Weights of a small transformer language model.
Architecture: LayerNorm before each block, rotary positions, no biases in attention or MLP, attention and MLP in parallel.
Each number is 128 + 32 x the weight over the matrix's rms, rounded and kept within 0 to 255. Layers, rows and columns count from 0.

# layer 8 MLP down (transposed), 2304x576, rms 0.0464, rows 1001-1047, columns 432-503
[[121 107 109 153 117 136 130 160 175 110 120 110 139 146 135 137 115 152 149 159 141 157 189 124  96 128 159 112 119 158 163 127 131 114 181 147  99 120 140 160 110  64 178 135 132 185 121 120 146 121 169 148 142  93 181 120 131  44 120 201  61 120 173 142 118 123 117 112 149  98 139 102]
 [106 137  85  98 138 114 109 149  72 141  75  57 133 144  99 148 154 158 137 108 150 101 126 132  93 135 204 130 113  92  93 117 105 167 158 193 126 143 200 166  98 149 182 113 131 117 130 138 153 156 147 104  86  73 115  67 175 119 130 131 133 131 125 198 141 145 126 115 149 126 102 103]
 [128  97 116 101 133 139 133 141  91 131 165  87 176 121 118 127 141 119 133 137 150 136 157 126 160  61  92 132 138  54 149 164 127 111 168  89 107 129 127 183 150  91  97 175 110 138  50 124 166 127 119 122 103 166  99 147 101 115 150 170 159  98 101 166 120 143 118  85 110  76 109 154]
 [141 128 130 146  89  88  95 111  80  96 191  90 111 165 112 146 151 108 204 188 121 171 113 121 124  95  89 111 115 155  39 108 121 114 157 129 131 139  79 166 166 103 233 127 164 211 153 127 106 138 116 108 132 193 129 151 112 196 117 159 132 116 113 124 124 106 180 175 132 133  80 106]
 [ 90  69  60 148 197 144 189  97 164 123 199 113  90 110 103 115 141 140 122 136 115 132 162 151 107 120  93 151  98  73 172 129 103 199 105 140  84 137 150 117 132 121 122 159 184 216 136 100 157 127  95  73 188 110 142 100  77  36 180 101 135 124 104 151 124 122  98  72 174 115 162 100]
 [106 130 131 166 110 128 126 115 144 134 148  83 142 142 121 197 182 159  78 127 134 142 119 134  58 198 131 116 182 135 114 167 172 145  68  34 194 161  81 139  94 130 157 154  96 157  81 129  71 166 202  99 107 176 116 100 102 132 195 135 125 107 102 187 226 142 100  98 142  63 174  96]
 [165  89 146 155 130 124 190 133 170 102 152 135 100 148  87 105 202 113  66 123  88  84  92 183 173  83 131  98 132 144 108  67 126 208 153 164 103  38  85 106 139  95 123 132 180 129  81 151 216 112 175 142  94  99 138  33 151  76 113 111  94 133 159 150  91  88 130 132 183  84 113 187]
 [127 116 120 114 126 109 130 116 117 124  99 133 192 213 139  77 158 116 136 189 110 113 123  98 133 127 117  76 142 131 127  93 127 144 180  68 144 157 131 135 139 163  69 122 120 145 134 127 155 136 156 133 141 132 177 175 108 131 104  30 128 173  78 154 153 128 182 141 121 140 145 135]
 [147 115 106 169 160 156 144 146 196 130 116  66 158 164  89  85 108 165 159 169  68 105 142  86  68 134  94 100 141  72 162 174 134 136  70 175 148 177  68  91  76 114 139 191 139  92 103  66 160 138 141 100 146 128 205 170  95  95 120 122 164 177 181 160 131 155  69 160 170 171 101 125]
 [138 136 135  72 157 132 128 151 142 127 205 156 150 133 126  89 135 184 155 149  47 147 123 150 108 145 101 159  85 154 113 155 106 107 144 119 154 150 146  82 120 139 147 123 175 160 113 103 151 182 114 132 174 158 134 145 130 143 141  52 134 130 173 141 158 136 175 101  78 127 137  90]
 [118 108 131 111 100 126  54 122  91 159 116 133  81 105  87  58 118 156  97 165 202  97 116 176 135 187 100 174 155 180 134 159 200  79  76 147 134 162 106  97 116 159 159 169 158 125  54  86 108 193 152 118 134  52  73 152 103 120 159 174 148 196 141 166 177 147 154  85  90  75  72 110]
 [ 77 121 120 125 156  81 140 146 131 126 197 216 181 148 201 151 115 133 112 144 112 154 128 147 138 108  91  83  97 150  93 110 112 173 162  61 144 205 124 163 118  97  48 187 142 111  84  52  78  93 135 139 132  65 121 105 213 135 174 120  99 149 109 207 138 165 136 106 112 128  53 125]
 [119 139 162  98 153 131 150 148 152 109 124 142  78 115  97 105 144 110  50 139 135 125 115 101 136 202  73 140 175 117 183  99 143  77  96 174 125 139 100 116 110  37 100 116 129  82 193  97 146 129 163  87 175  79 126 229 208 203 108 141 118 104 183 128 143 147 129 122  68 132 160  79]
 [106 152  94  63 165 167  97 137 138 153  95 107 123 157  98 128 138  76 126 131 136 117 118 127 101 137 136 130 141 133 111 159 112 172 128 103 100 186 122  42 104 162 129 119 103 132 106  56 148 125 102 122 105  90 123 158 112  74 176 153 173 109 115 132  74 143 127  96 131 225  83 104]
 [100  93 120 168 177 123 158  76 109 135 115 148 182  67 107  84 158  78  27 190 109 146 136 170 153 104 151 148 131 157  97 109  98 146 129 114 159 147 131 194 150  93 100 172 122  75 136 102 105  73  82 131 196 151  71 115  80 166  53 104 115 122 208 113 107 103 165  83 128 146 154 121]
 [156 147 106 135 104 106 141 132 109 108 135 126 106  74 151 159 148 174 154  87 118  81 112 121 182  88 171  96 200 169 107 107  90 116  80 165 117 133 141 107 114  99 126  92 136 125 143 214 135 136  90 118  79 104 114 130  78  93  81  81  62  60 149 127 122 130 129 114 106 113 149  84]
 [107 100 113 136 151 160  95 163 129 109 131 183 141 153  61 126 101  75 114 161 180 156 103 118 115 124 129 103 149 139 135 165 107 117 185 155 109 159  82 164 140 124 118 147 147 119 143 125 111 147 166  92 143 170 148 115 132 164 124 149 154 139 137 112  99 145 102  88 166 129  70 142]
 [132 100 119 143 131 142 128 162 109 153 142 118 132  86 157  80 152 185 162 125 146 120 127 118 103 103 103 140 163 111 128 178 106  70  86 143 173 118 140  91 112 142 182  76  91 158 144 118 132 141  87  71 162 104 165 122 117 143 133 153  76  97 111 100  77 126 118 134 116 119 171 143]
 [125 117 151 151 164 102 155 102  61 173 142  87 134  97 169 108 183 192 150 110 148 152 125 119  92 137  97 172 104 128 108 169 146 114  99 158  93 150 142 130 122 158 170 113 167 106  86 129  68  95 114 126 135 144 101 127 130 140 184 155  94  88  51 130 108 134 147 110  78 126 125 163]
 [143 148 110 127  94 145 131 158 169 187 120 149 128 165 180 129  83 160 138  87 150  71 155 126 157 129 122 163 125 189 152  86  89 145 132 145 147 130 162 104 126 101 101 118  91 164 103 159 147 211 195 114 124 108 120 127 143  85  75  82 112 142  43 139 155 158  82  49 119  98 131 165]
 [122 115 132 201 149  89 143 181 132  74 159 144 159 142 107 130 156 120 118 107  80  93 100  67 138  96 132  89 108 117 123 113 138 175 126  99 123  81 160 136 101 114 146 107 172 163 101 187 118 152 142  96 103 134 153  65 143  76  76  97 173 145  98 109 154  81  52 124  81 128 143 168]
 [131 146 144 158  99 114 160 154 103 134 134  80 149 119 114 136 126  77 106 162  85 101  68 135  81 122  83 127  95 138  93 137 120 113 195 158 144 152  98  66 120 162 135 119 100 138  99 141 119 136 138 143  36 147 142 120 126 165 151  90 142 133 134 129 168 152 105 183  79 152  98 127]
 [110 109  91  91 149 188 131 112  96 108 108  81 199  95 167 130 145 139  36 114 101 144 114 140 174 112 137 122  55 149 102  60 116 161 138 144 142 160 113 100 140  85 164 106 156 143  87  82  48 128 113 119 110 129 171 144 122 115 127  82  91 157  99 117 108 196 119 140 114 130 148 133]
 [120 130  73 174  83 162 146 145 143 130 107 142 105 141  93  86  87 129 127 149 157  61 137 150 104 118 111  65 210  87 126 181 122  94  92  98 138  86 147 130 139 148 127 160 106  84 149 150 123 176  95  83 121 149 139 140 141 125 169 160 120 124 121 110 145 128  98 110  52 100 149 150]
 [ 90 155 140 146 172  75 129 213  84 120  88 157 124 161 154 143 136 104 113 101 171  98 154 140 131 118 144 117 140 102  75 147 100 124 111  75 154 123 151 132  99 152 165  91 105 167 119 141 109  89 136 117 142  66 162 126 189 123 121 154 135 148  74 116 131 136 119 131 115 133 102 209]
 [ 49 105 101 160  94 205 133 131 102  78 131 105 126  75 106 184 146 162 144 154 174 152 156 134 106 103 152  99  88 128  80  75 146 170 122 123 100 118  86 111 157 138  91 169 164 136 123 119 152 194 132 141  90 118 138 160  90  85 100 154 134 120 145 140 113 131  86 152 182 140 118 200]
 [153 156 163  74 125 138 153 146 111 142 130 113 118 147 159 143 146 118 154  90  86 156 165 126 155  84 107 100 101 122 161 141 137 111 141 165 215 142 138 143 125 138 104 146  53 195  89 124 222  95 157 145  70 104 192 138 102 150 115 101 141 220 108 147 135 174 173 161 134 175 116 136]
 [134 189 105 142  52 153 144 124  90 134 204 137 125  67 105 118 137 102 139 128  70 111 131 143  84 139 112 147 121 121 167 133  51 136 104 113 122 171 139  66 167  87 112 145 112 141 145 122 119  94 137  35 161 153 115  47 166 116 134 172 115 125 110  98 147 125 144 121 115 168 195 157]
 [108 106 117  66 175 135 175 100 140 106 143 114 158 135 117 147 181  96 125  83 129  77 170 135 131 173 118 140 163  82 129 117 126  97 118 109 114 113 157 117 123 106 134 109 198  91  87 109 160 127 164 106 155 147 137 122 143 152 154 234 121 157 133 101  85 122 144 150 130 172 172 139]
 [101 101  91 193  89  88  91 128 155 138 189 118 127  83 151 122 148 100 150 170 191 118 129 158 197  40  73 158  95 189 133 203  51 122 191 115 118 135 117 138 134 245 129 145 139 125 160 142 121  83 130 132 142  87 110 131 169  68 149 110 143  85 125 130 123   0 193 122  67 125 162 126]
 [ 94 131  97 100 140 112  89 144 103 143 115 117 117  88 178 199 147 127 105  98 131 181 170 117 140  94 134 180  61 115 127  82 163 147 212  66 177 138 160 122 115 150  94 140  94 109 156 174 131 151  99 117  56 102 147  46 148 135 108 143 139 158 183 179 122  58  96 111 144 213  48 150]
 [198 113 104  85 107 127 155  87 118  98 109  75 126 139 147 164 162 112 122 136  86  53  97 124 105 166 121 123  52 132 116 127 168 117 111 112 115 107 131  94  45 114 193 116  91 136 123 182 156 194 119 166 143 128 135 166 118 106 156  78 142 115 127 153 153  74  91 189 123 153  72 144]
 [148 157 116  87 135 119 140 123 121 138  63 114  92 116 136 128 108 130 147  94 126 164 172 132  99 184 128 130 128 115  97 167 154  86 156 115 141 192 105 101 130  91 144 144 140 190 151 115 133 105 137 114 154 123 131  82 112  84 119  71 116 141  51 123 115 127 102 121 113 138  73  70]
 [152 115 137 135 133 143 126 108 140 130 111  94  72  71  70 156 122 111  65 138 118 158  93 141  95 121 131 135 153 136 102 119 114  99 131 106 108 100  93 105  75  83 110 173 135 133 124 131 133 131  83 145 167 125 125 133 119 136 118  47 160 109 176  91 113 111  79 165 147 134 126 189]
 [133  85 157 186 128 124  95 134 150 118 127 112  87 136 104 131 125 155  89 108 124 142 142 133 153  90 107 156 164 164  96 105  75 127 163 141 138  76 144 148  89 129 128 129 165 132 121  74 133 107 160  43 130 189 130 132 196 135 133 183 195 122 119 164 146  90  94 132  68  86 124  64]
 [ 72  76  95 145 159 140 160 127 110 187 148 102 140 144 120 132 157 105  92 116 113 164 144  66  95 141 165 100  96 139 154 127 155 157 127 124 117  97 160 125 100 151 134 138 191 175  77 112 121  80 104 162 168  61  89 126  97 110 109 106  90 136  94 134  82 143 137 105 138 110 148 142]
 [151 136  89  73 133 152 140 169  99 115  76 100  83 109 154 204 168 126 155 169 126  23 133 139 114  87 100 125  79  91 106 169 154 142 112 136 182  95 126 151 113 128 107 126 146 155  83  87 137  81 136  95 168 105 128 183  83 113 188 144 160 130 115 116 120 168  71  49 162 192 127 128]
 [ 76  89 155 133 136 134 104 157  76 132 155 126 126 111 135 103 120 128 125  92 160 116 108  83 132 155 138  72 117  73 151 145  88 107 126 200 140  85 172  76 113 138 135 116 117 160  39 144 165 113 126 101 110 123 137 136 145 151 119  99  94 164 117 108 223 115 128 139 107 116  95  77]
 [140 106 125 141 136 102 173  88  69  82 141 177 103 147  70 187 118  48 148 123 144  36 168 168 191 173 137  70  91  62 129 162 171 171  95 161 105 147  89 127 104 141 167 143  81 130 164 146 116 112 132 116 120 123 151 130 173 136  88 127 117  97 136  87 157 100 121 131 104 147 126 152]
 [122 122 171 114 149 121 135 105 108 141 159 149 202 174 125 144 138 103 139 175 156 123 145 133 151 189 178  46  78 148 132  82 111 142 164  97 125 128  89  96 122 131  92 123 147  84 105 167 138 152 155 130 100 133 136 133  73 168 134 162 149 129 105  96 131 126 155 112  59  81  94 139]
 [146 159 161 138 137  88 122 154 105 144 127  99  98 125 145 105  99 100 102 141 171 137 205 124 143 150 138 149 117 126  92 159 153 161 107  92 108 132  98 175 222 106 176 162 176 156 119 105 168 152 126  35 127 142 107 205  48 139 126 129  69 109  73 170 149 115 179 166 130 124 103 159]
 [118 116  64  85 155 150 170 143  94 166 113 104 141  86 205 159 162 126 126  97 157  97  92  99 104 113 156 137 134 137 133 144  32 134 109 133 163 113  82 177 111 187 103 116 120 116  56 105  92  94  87 103 148  84 148 103 147 153 198 128  81 165  41 115 121 144 164 144 141 148 123  92]
 [152 131 143 149 138 105  99 131  60 122  81 125 189  71  90 152 177 148 135 147 123 150  87 133 166 123 202 143 110 104 153 161  96  96 153  89 129 184 120 138 119  96 147 131 185 157 162 108 108 143 135 153 123 120 115 141 116  82 131 104 139  85 122 101 157 116 133 153 120 135 155 117]
 [107 119 161 134 122  88 144 150 102 179 191 146 109  82 173 147 103 105 170 134 137 124 151 144 139 104 124  88 158 131 155 161 134 129  93 145 145 159 166 109 137 164 100 116 118 119  84 146 143 159 155 117 184 121 136 120 116 175 148  93 145 123 125 176 175  75 154 156 117 143 129 147]
 [139  94 126 167 129  96  87 132 144  66 131 140 130 164 109  93 122 108  96 129 118 178 117 119 131 112 129 162 128 136 117 100  55 131 116 116 137 180 153 118 118 151 125 130 140 115 151 127 134 126 142  95 177  93 139 143 122 172 122 151 102 115 187  60 128 167 109  81 175  82 132 104]
 [153 120 129 142 147 147 149 137  98 154 151 162 155  82 131 138 111 149 105 198 100 106 157 124 137 101 135 108  97  90 155  70 188 103 167 111 127 143 156 118 104 123 123 162 108 149 147  97 117 113 141 108 132 172 118 141 163 140 101 112 108 180 140 166 119  78 158 122 175 112  91 192]
 [156 121 129 152 139  86 142  83 148  97 109 153 135 153 148 172 138 182  68 133 149 133  84  75 138 143 143 139 142 139  97 106 112 161 196 126 180 111 167 100 127 135  92 143 100 108 114  75 165 119 147 124 138 169 117 108 149 112  90 130 130 159 164  87 183  66 117 121 127 110 175 109]]
# layer 8 MLP up, 2304x576, rms 0.0847, rows 1002-1048, columns 432-503
[[167 123 145 167 128 133 126 165 175 120 145 129 109 135  86 166 151 147 150 150  86 153 146 139 183 137 110 152 133 109 117 131 129 116 163  76 101 115  69  42 100 134 147 137  92 154 139 177 133 148 132 122 158 128  96 172 121 139 119  76  94  98 153  75 140  29 139 126 134 120 132 148]
 [113 131 101 151 147 136  81 161  90 137 147 173  60 139  88 113 113  95 116 145 149 105 110 171 103 139 116 100 115 193 107 143 122 167 102 134 128 108 123 153 110 131 237 117 147 131 165 133  78 102 126 138 179  59 191 114 130  93 101 127  82 149 147 137 163 132 136 136 127 152 105  97]
 [ 90 113 117 104  80 143 141 158 114 125 145 128 105  66 182 108  77 135 112 167 169  88 155 197 158 143 204 103 108 134 185 107 135 154 177 147 115  83 139 102 102 156  95 117  96  72  92  90 127 104 139 140  91  77  79 136  96 114 146  63 156 160 142 167 143  87 106  93 130  83 154 120]
 [147 146 200 104  75 115 134  80 150 133  96 120 182 167 157 186 120 103 145 124 170 130  90 114 104  82 141  92 137 180 122 138  99 136  74 108 128 115 164 106 104  94 148 123  44 128 142 122 149 152 135 125 145 174 121 150 168 165 111 147 153 107 146 111 114 108 148 154  99 136 135 153]
 [151 154 147  80 132 116 171  79 132 139 159 126 105  65  87 151 124 144 154 113 117 148 129 146 129 128 166 142  78 159  98 143 154 143 113  85 134 102  99 114 166 116 144  92 105 155 102 146 152 104 101 124 143 116 174 131  95  84 169  97 155 242 146 171 137 101 173 147 105  96 107 129]
 [158 185 104  80 190  93 155  68 114 117 129 132 114 163 172  88  91 138 183  94 206 141 102 151 117 142 132 192  97 142 163 144 105 148 175 126 116 143 162 167 143 128  93 119  98  65 139 136 122 193  64 103 168 133 125 138 132 106 181 106  83 138  59 152 127 152  66 161 165 141 161 103]
 [167 139  82 101 128 169 141 160 159 122 101 169 117  95 147  58 124 163 108  72 136 133 123 147 134 169 193 131 139 108 118 130 160  90  83 112 114 103 135 100  46  84 168 162 139 112 111 164  98 152 130 115 102 126  97 134 114 142 157 153 117  88 165 127 179 111 102 136 109 136 111 102]
 [118 196 130 136 140 125  80 158 168 127 127 100 112 126 140 140 137 170 147 105 105 136 143 119 126 128 155  75 141  97 115 140 119 118 206 101 125 170 151 145 124 205 187  99 153 135 133  99  55 128 137 120 109 145 129 138  55 194 145  99 111 158 156 153 171 146  99 180 193  69 122  91]
 [162  94 109 145  85 119 117  78 130 147  73 111 147 107 120  63 117 138 162  70 226 104 146 140 119 102 173 126 132 140 123 118 102 184 136 120 127 110 170 154 140 135 133 146 118 103 105 170 160  81 142 167  81  89 148 173 147  70 183 170 139 105 169 102  67 101 124 119 116 125 125 157]
 [ 96 160 168 130 166 143 127  88  63 147  85 109  81 135  77 100 103 143 147 114 109 192 103 145 118 111 146 117 148 164 226 125 147 100 121 122  67 132 101  84 177  79 156 142 143 156 112 132 135 168  61 127 182 106 135 116 154 101 127 134 138  98 154 123 188 128  83  89 127  54 106 133]
 [156 150 109 213  86 166  82 127 117 165  78 133 120  91 103 146 162 128 142 128 166  84 109 125 162  95 121 122 126 197 142 112 142 105  99 173 106  69 108 132  81 104 128  94 120 192  99  94 136 154 100 109 154 100 136 119 159 106 237  94 195 152 151 145 131 119 167 143 187  98 140 122]
 [135 188  92 192 127 121 114 152 100 136 126 144 133 118 103 138  75 151 143 104 138  93 179 126 107 126 111 141 129  69  76 157 111 126 166  72 128 169 128 116 160 164  70 128 113  96 114 146 145 117 118 151 187 163  93 129  86 101 179 117  71 111 148 164  82 161 129 105 181 103 145 145]
 [152 141 120 110 101 113 154  65 110 214 145 189 119 149 117 154 158 145 108  99 105 101  89 166 164 108 134  96 114 172 111 139 175 127 136 140 116 151  98 104 146 115 130  74 101  91 101 187 139 127 158 142 118 130 121 118 161  88 124 105 113 126  41 188 117 122 155 138  70  99 167 186]
 [161 119 113 132 107 174 108 140 117 165 115 121  94 189  95 174 136 114 157 117 178  92 151 113 127  66 147 132  53 132 102 171 136 166  46  64  83 113 177  77 152 121  82 141 118 181 133 199 176 145 154 152 125  91  96 111 103 130 104 141 134 105 144  85 164 105 125 112  98 128 108 187]
 [127 154  73  99 146  84  92 130 110 162 141 140  73  72 125 155  93  62  96 172  71 158 107 118 106 109 100 143  98 156 110  92 119 150 156 140  66  94 215 131  85 184 191 136 142 126 189 185 135 125 163 128 120 106 103 155 126 154 115 143  81 160 126 113 114 139 168 167 104 138 123 133]
 [154 115 117 136 111 148  98 161 126 123  89 103 136 136  95 115 127 130  63 185 180 117 170 143 181 114 117 113 149  93 100 122 144 142 175 103  99 162 130 114 133 167 161  95 134  93  98 136 107 199  80 166 188 154 113 177 101 153 159  97 151 153 121 164 138 116 165  87  93  55 153 146]
 [157 152 132 143 138 109 134  66 119  91 158 107 101 141 121 186  95 123 106  60 119 130 148  91  59 142 165  89  85 181 123 134 154 166 142 116  76  87 187 148 137 156 147 106 116 172 100 135 129  88 158 178 108 114 129 135  78 110 118  86 190 151 119 163 156 103 117 123 183 158 123 117]
 [141  89  95 139 132 138  42 144 138 142  75 164 112  71 113 116  88 111 111 167 132  71 129 168 145 143 142 139 117 135 111  85  99  95 138 132  95 134 144 119 171 146 110 125 111 130 164 121 129 170 120 116 172  70 116  91 115  78 120 132 183 115 126 116 127 149 162 157  93 114 158 163]
 [163 129 237 130 166 199 147 149 128 115 146 134 153 108 147  83 138  72  82 159 157  76 131 127 130  74  93 103 153 135 103 156 168  90  77 132 112 113  70 145 126 165 138 138 141 121 115 128  58 142  96 103 116 138 125 148 141 210 204 149 119  92 183 130 158 167  99 163 166 111 140  87]
 [158 149  91  80 109 100 181 117 124 171 144 122  87 162 187 153 141  65  92  78 103 162 149  89 122 144 135 172 148 163 112 141  98 129 137 145 114  95 152 126 148 134  94  85  90 132 117  58 133 112 126 131  94 118 127  98 129 133 175 128 149 108 141 147 153  96 156 116 174 108  97 167]
 [ 87 164  88  62 190 150 148 102 171 102 161 114 113 143 104 117 185 119 178 117 105 148 135 122 148 120 188  89 122  86 157 116 121 129 124  61 114 100 139 190 192  59 141 181  74 138 132  87 143 132  71 120 176 137 157  60 116  88 124 174  83 129 154  95 112 105 145 159 145  97 146 144]
 [110 123 155 125 232  69 107 130 170 132 159 170  91 103 137 154  82 155 159 114 103 180  99 165 163 147 132 110 166  85 114 112 118 148  82 130 133 101 140 125 122 129 120 113  96  99 126 136 185 143 137 154 113 100 111 117 144 124  73 196 129 104  97 165 128 108 152 126 132 105 130 142]
 [145  75 140 105 144 148 114 132 111 101  86 133 111 169 165 155 133  74 197 157  64 117 113 151 123 123 130 206  85 144  88 151 143 198 154 164 104 158 108 140 128 142 148 123 135 138 108 107  82 141 181 133 116 117 122 137 135 149 100 125 112 179  80 143 128 135 167 193 127 169 100 143]
 [139 148 153  96 124 193 146  77 143  98 106  87  92 160  81 136 116 136 134 175 135 162 136 104  76  93  81 115 120 148 156 156 122 123 140 178 122 104 122 156 136 144  87 155  65 173 111 103 127 147  76 182 174 126 150 144  83 125 211  97 133 146 210  84 127 111 117 150 137 109 130 105]
 [205 105  81 101 162 120 139 157 140 168 144  90  62 152 141 106 134 127 100 185 101 121 121 134 102 106  99 130 168 161 232 110 139  47 142  98 115 157 172  70 117 154 139 133  85 141 144 131 165 116 136 140 147  74  89 125 132 149 103  96 142 105 133  90 189  43 102  89 118 147 134  85]
 [139 136  54 168 194  68 128  84 165 109 114 159 153 102 167 168 153 158 162 125 159 198  76 138 140 141 114 115 107 140 110  98 153 131 108 138  58 101  97 159 123 132 174 143 170  60 105 171  91 185  55 139 168 128  78 122 112 136 109 114 139 131 151  96 134 136 147 101 109  77 137 175]
 [130 106 199 152 142  49 183  67 114 123  90 166 184  77 152 152 176 125 123 143 171 168  92 164 156  97 160  78 141 104 144 125 150 127 138 118 103 104 154 108 137 203 139  71 135  77  93 133 138 206  79 200  93 106 123 117  75 133 149 170 123  72 129 147 179 154 123 105 141  91 102  96]
 [120 163 106 151 100  86 144 122 122 144  85 140 124 145 102 106  51 173 112 149 128 146 141 181 141 108 168 154 117 145  69 115 143 181 156 144 138 121 107 109 113 135 115  79  99 131 147 110  92 143 127 140 151 112 105  60 139 128 112  88 127 119 143  86 147 147 144  70 171 101 128 122]
 [154 147 142  82  96  87 139 118 142 113 175  96  87 143  92 137 162 191 153 125 129  40 185 121  89 171 171 129 111  77  71 132 118 110 122 164  68 129  72 127 130 145 179 142  54  90 172 145 124  89 132 119 171  77  74 176 113 165 190 103 194 230 106 147  99 122 142 204 129 137 114  76]
 [160 152 167 167 127 171 229 152 159 106 129 143 147 159 225 101 155 131  73 151 149 159 127  89  93 138 117 180  92 156 129 101 132 149 144 103 180 102 148 183 196 190 122 160 151  65 150 115 120 132 107 124 181  73 149  80 172 124 170  85  90 166 139 157  49 147  91 144 179 150 122 124]
 [158 146 174 165 143 172 141 139 160 133 159 134 178 167 115 160  90 137  84 109 127  67 118  72 146  77 135  90 130 106 127 125 111 122 137 147 109 109  97 197 115 118 139 102 108 147 134 137 117 118  94  90 154 196  81  90  86  63 152 163 109 116 146 131 151 183 128 167 152 163 117 142]
 [102 124 103 126  76  97 132 134 155 145 113 121 117 108 178 142 130 135 122 145 196 131 101 142 120 109 144 194  89 111 134 150  99 129 141 106 136 109 159 128 122 141 112 117 159 140 146 105 115 139 118 155  69 158 123 128 130 159 120 149 150 149 163 168 172 112 157 107  97 150 152 136]
 [170 182 163 147 106  90 119 112 137  72 122 108 121  95 183 119  89 148 149 125 158  90 152 112 124 169 153  89 100 161 148 142  55 104 144 116 120 174 146  88 176 154 138 110 140 157  97 140  81 126 166 120  97 115  91 159 132  94 101 118 117 122 131 125 105 143 129 112 141 139 152 107]
 [142 171  98  98  72 145  93  85  83 153 101 118 128 101 105 132  88 122 143 123 138 126 159 144 120 147 173 110 122  89 169 221 112 181 198 129 108 170  92 164 131 135 124 125  84 132 176 122  91 195 125 126 118  85  77 145 120 190 103 115 111 128 123 124 101 153 143 160 133 124 113 163]
 [189 198 165 129  96 117 125 146 111  96  98 122 136  94 197  69 114 117 136 121 151  77 144 189 123 136  69 161 184  98 122 173  69  93 100 126 135 171 183 162 122 128 160 151  64  68 174 188 123 134 120  97 166 166 126 126 112 124 144 133 128 151 127 115 152 131 104 121 134 134 104 107]
 [115 137 120 173 127 120  66 170 156 161 149 168 108 126 104  90 159 120 132 179 139 129 149  75 159 113 147 101 168 128 123 168 145 125 119 139 152 116 109 116 121 157 164 167 187 155 104  93 139 129 129 166 139 154 133 140  92 155 182 126 138 124 145 158 126 170 163 124 108 124  79 116]
 [122 131 120 166 141 109 142 100 142 179 162 130 169 168  90 126 166 103 123 123 130 166 119 187  93 127 143 142  66 168 106  92 116 147 124  88 101 183  75 158 147 122 179 103 133 113 145 143 105 166  74 128 191  99 132 160 138 125  94 164 169 143 150 192  64 212 104  83  60 110 156 114]
 [ 99  99  90 104  83 133  53 118 186 133 175 107 125 148 169 109 156 165 138 158  60 127 102 125  90 108 110 191 127 147 127 147 119 105 133 115 131 135 149 158 140 116  81 116 175 122 107  79 167 164  74 109 209 118 111 175  96 132 125 106 141 175  93 183  96 110 135 108 112 135 146 110]
 [150 127  71 103 137 170 143 140 128 183  92 129 108 121 118 102 150 113  70 101 125  81 126 128 126  79  81 174 142  65  93  91 111  85  94 182 125 117 178 102 102 133 119  59  93 150 122 124 173 122 126 134 123 100 146 118 143 181 134 105 134 104 184 179 103 151 132  86  74 134 174  83]
 [176  86  69 132  98 131 166 118 177 134 116 153 161 120 129 189  94 109 133 141 183 117 128  76  75 170 108 181  77 125 109 177 146 108  62  54 121 122 135 120  98  95 131  97  74  81 122 142  83  99 144 180  87  64 181 194 114 149 188 139 120 164 149  81 163 108 110 105 117 141 149 138]
 [116 108  91  97 136  72  80 116  72  50 127 199  49 158 125 103 103 153 160 109 162 194 128  62 141  84  96 124 126 146  96  76 162 149 145 120 150 159 152 118 123  99 185  65 162 154 198 130 168 113 137 147 106 177 149 136 119 161  68  72 195 166 137 108 216  81 135  92 142  89 191 137]
 [132  96 124 156 132 171 171 171 122 129 147 119 126 205 190  65 121 143  76 100 131  90 163 161 131 109  83 191 126 103 115 134 141 138  95  92 145  94 155 111 164 168  89 120  82  66  99 116 138 140 127 133 147 128 142 128 146 146 165 129  99 171 118 159 111 123 133 107 160 123  94 122]
 [108 122 151 109 144 137  70 130 147 146 119 153 107 117 130  72 133 213  82 118  77  96 159 109  83 141 110 135  94  79 124 115 116 113 141 121 129 128 112 157 147  82 142 188 175 137 151  98 135  99 118  83  62 116 100 165 140 100 168 134 168 137  93 139  82 155 110  40  74 124 112 125]
 [107 111 168  95  93 172 143 124 128 179 114 124 152 112  92 138 127 169 180 158 143 141 113 150 176  93 158 155 110 105  51 155 191 168 126 191 154 148 150 160 106 151 140 154  91 139 105 123 124 138 150 135 103 181 148 122 172 138 151 118 143 148  90 121 121 174 113 200  62 164 121 163]
 [151 132 177 114 112 106 166 103  55 130 153 171 130 126 138 119 143 121 127  49 151 160  72  92 134 174 104 144 160 240 153 150 115 113 119 135  99 112 139 151 150 113 119 108 113 123 163 195 155 159  94  80 183 137 153 144 121 163 110 142 151 154 140 169 134 187 126 116 132 120 104 104]
 [160 182 142 137 101 150 113 179 134 116 132 101 147 133 136 124 119 151 106 149 120 104 105 136 112 118 127 127 167 145 151 176 125 109 116 159  77 141 109 107 125 119 220 122 159 159  98 126 104 153 150 162  84 114 156 161  79  96 146 150 150 159  98 178 124 108 168 120 176 177 133 129]
 [120 101 163 156  85 167 136 162 156 185 171 137 129  99  40 156 127  84  98  95 119 147  87 129 112 194 159 105 152  88 131 169 141 102  98 119 123 132  47 107 139 167  99 124 158 126 139 159 105 148 121 128 114 142 115 159 167  94  56 161 133 192 184  50 145 121 109 226 164 158 108  80]]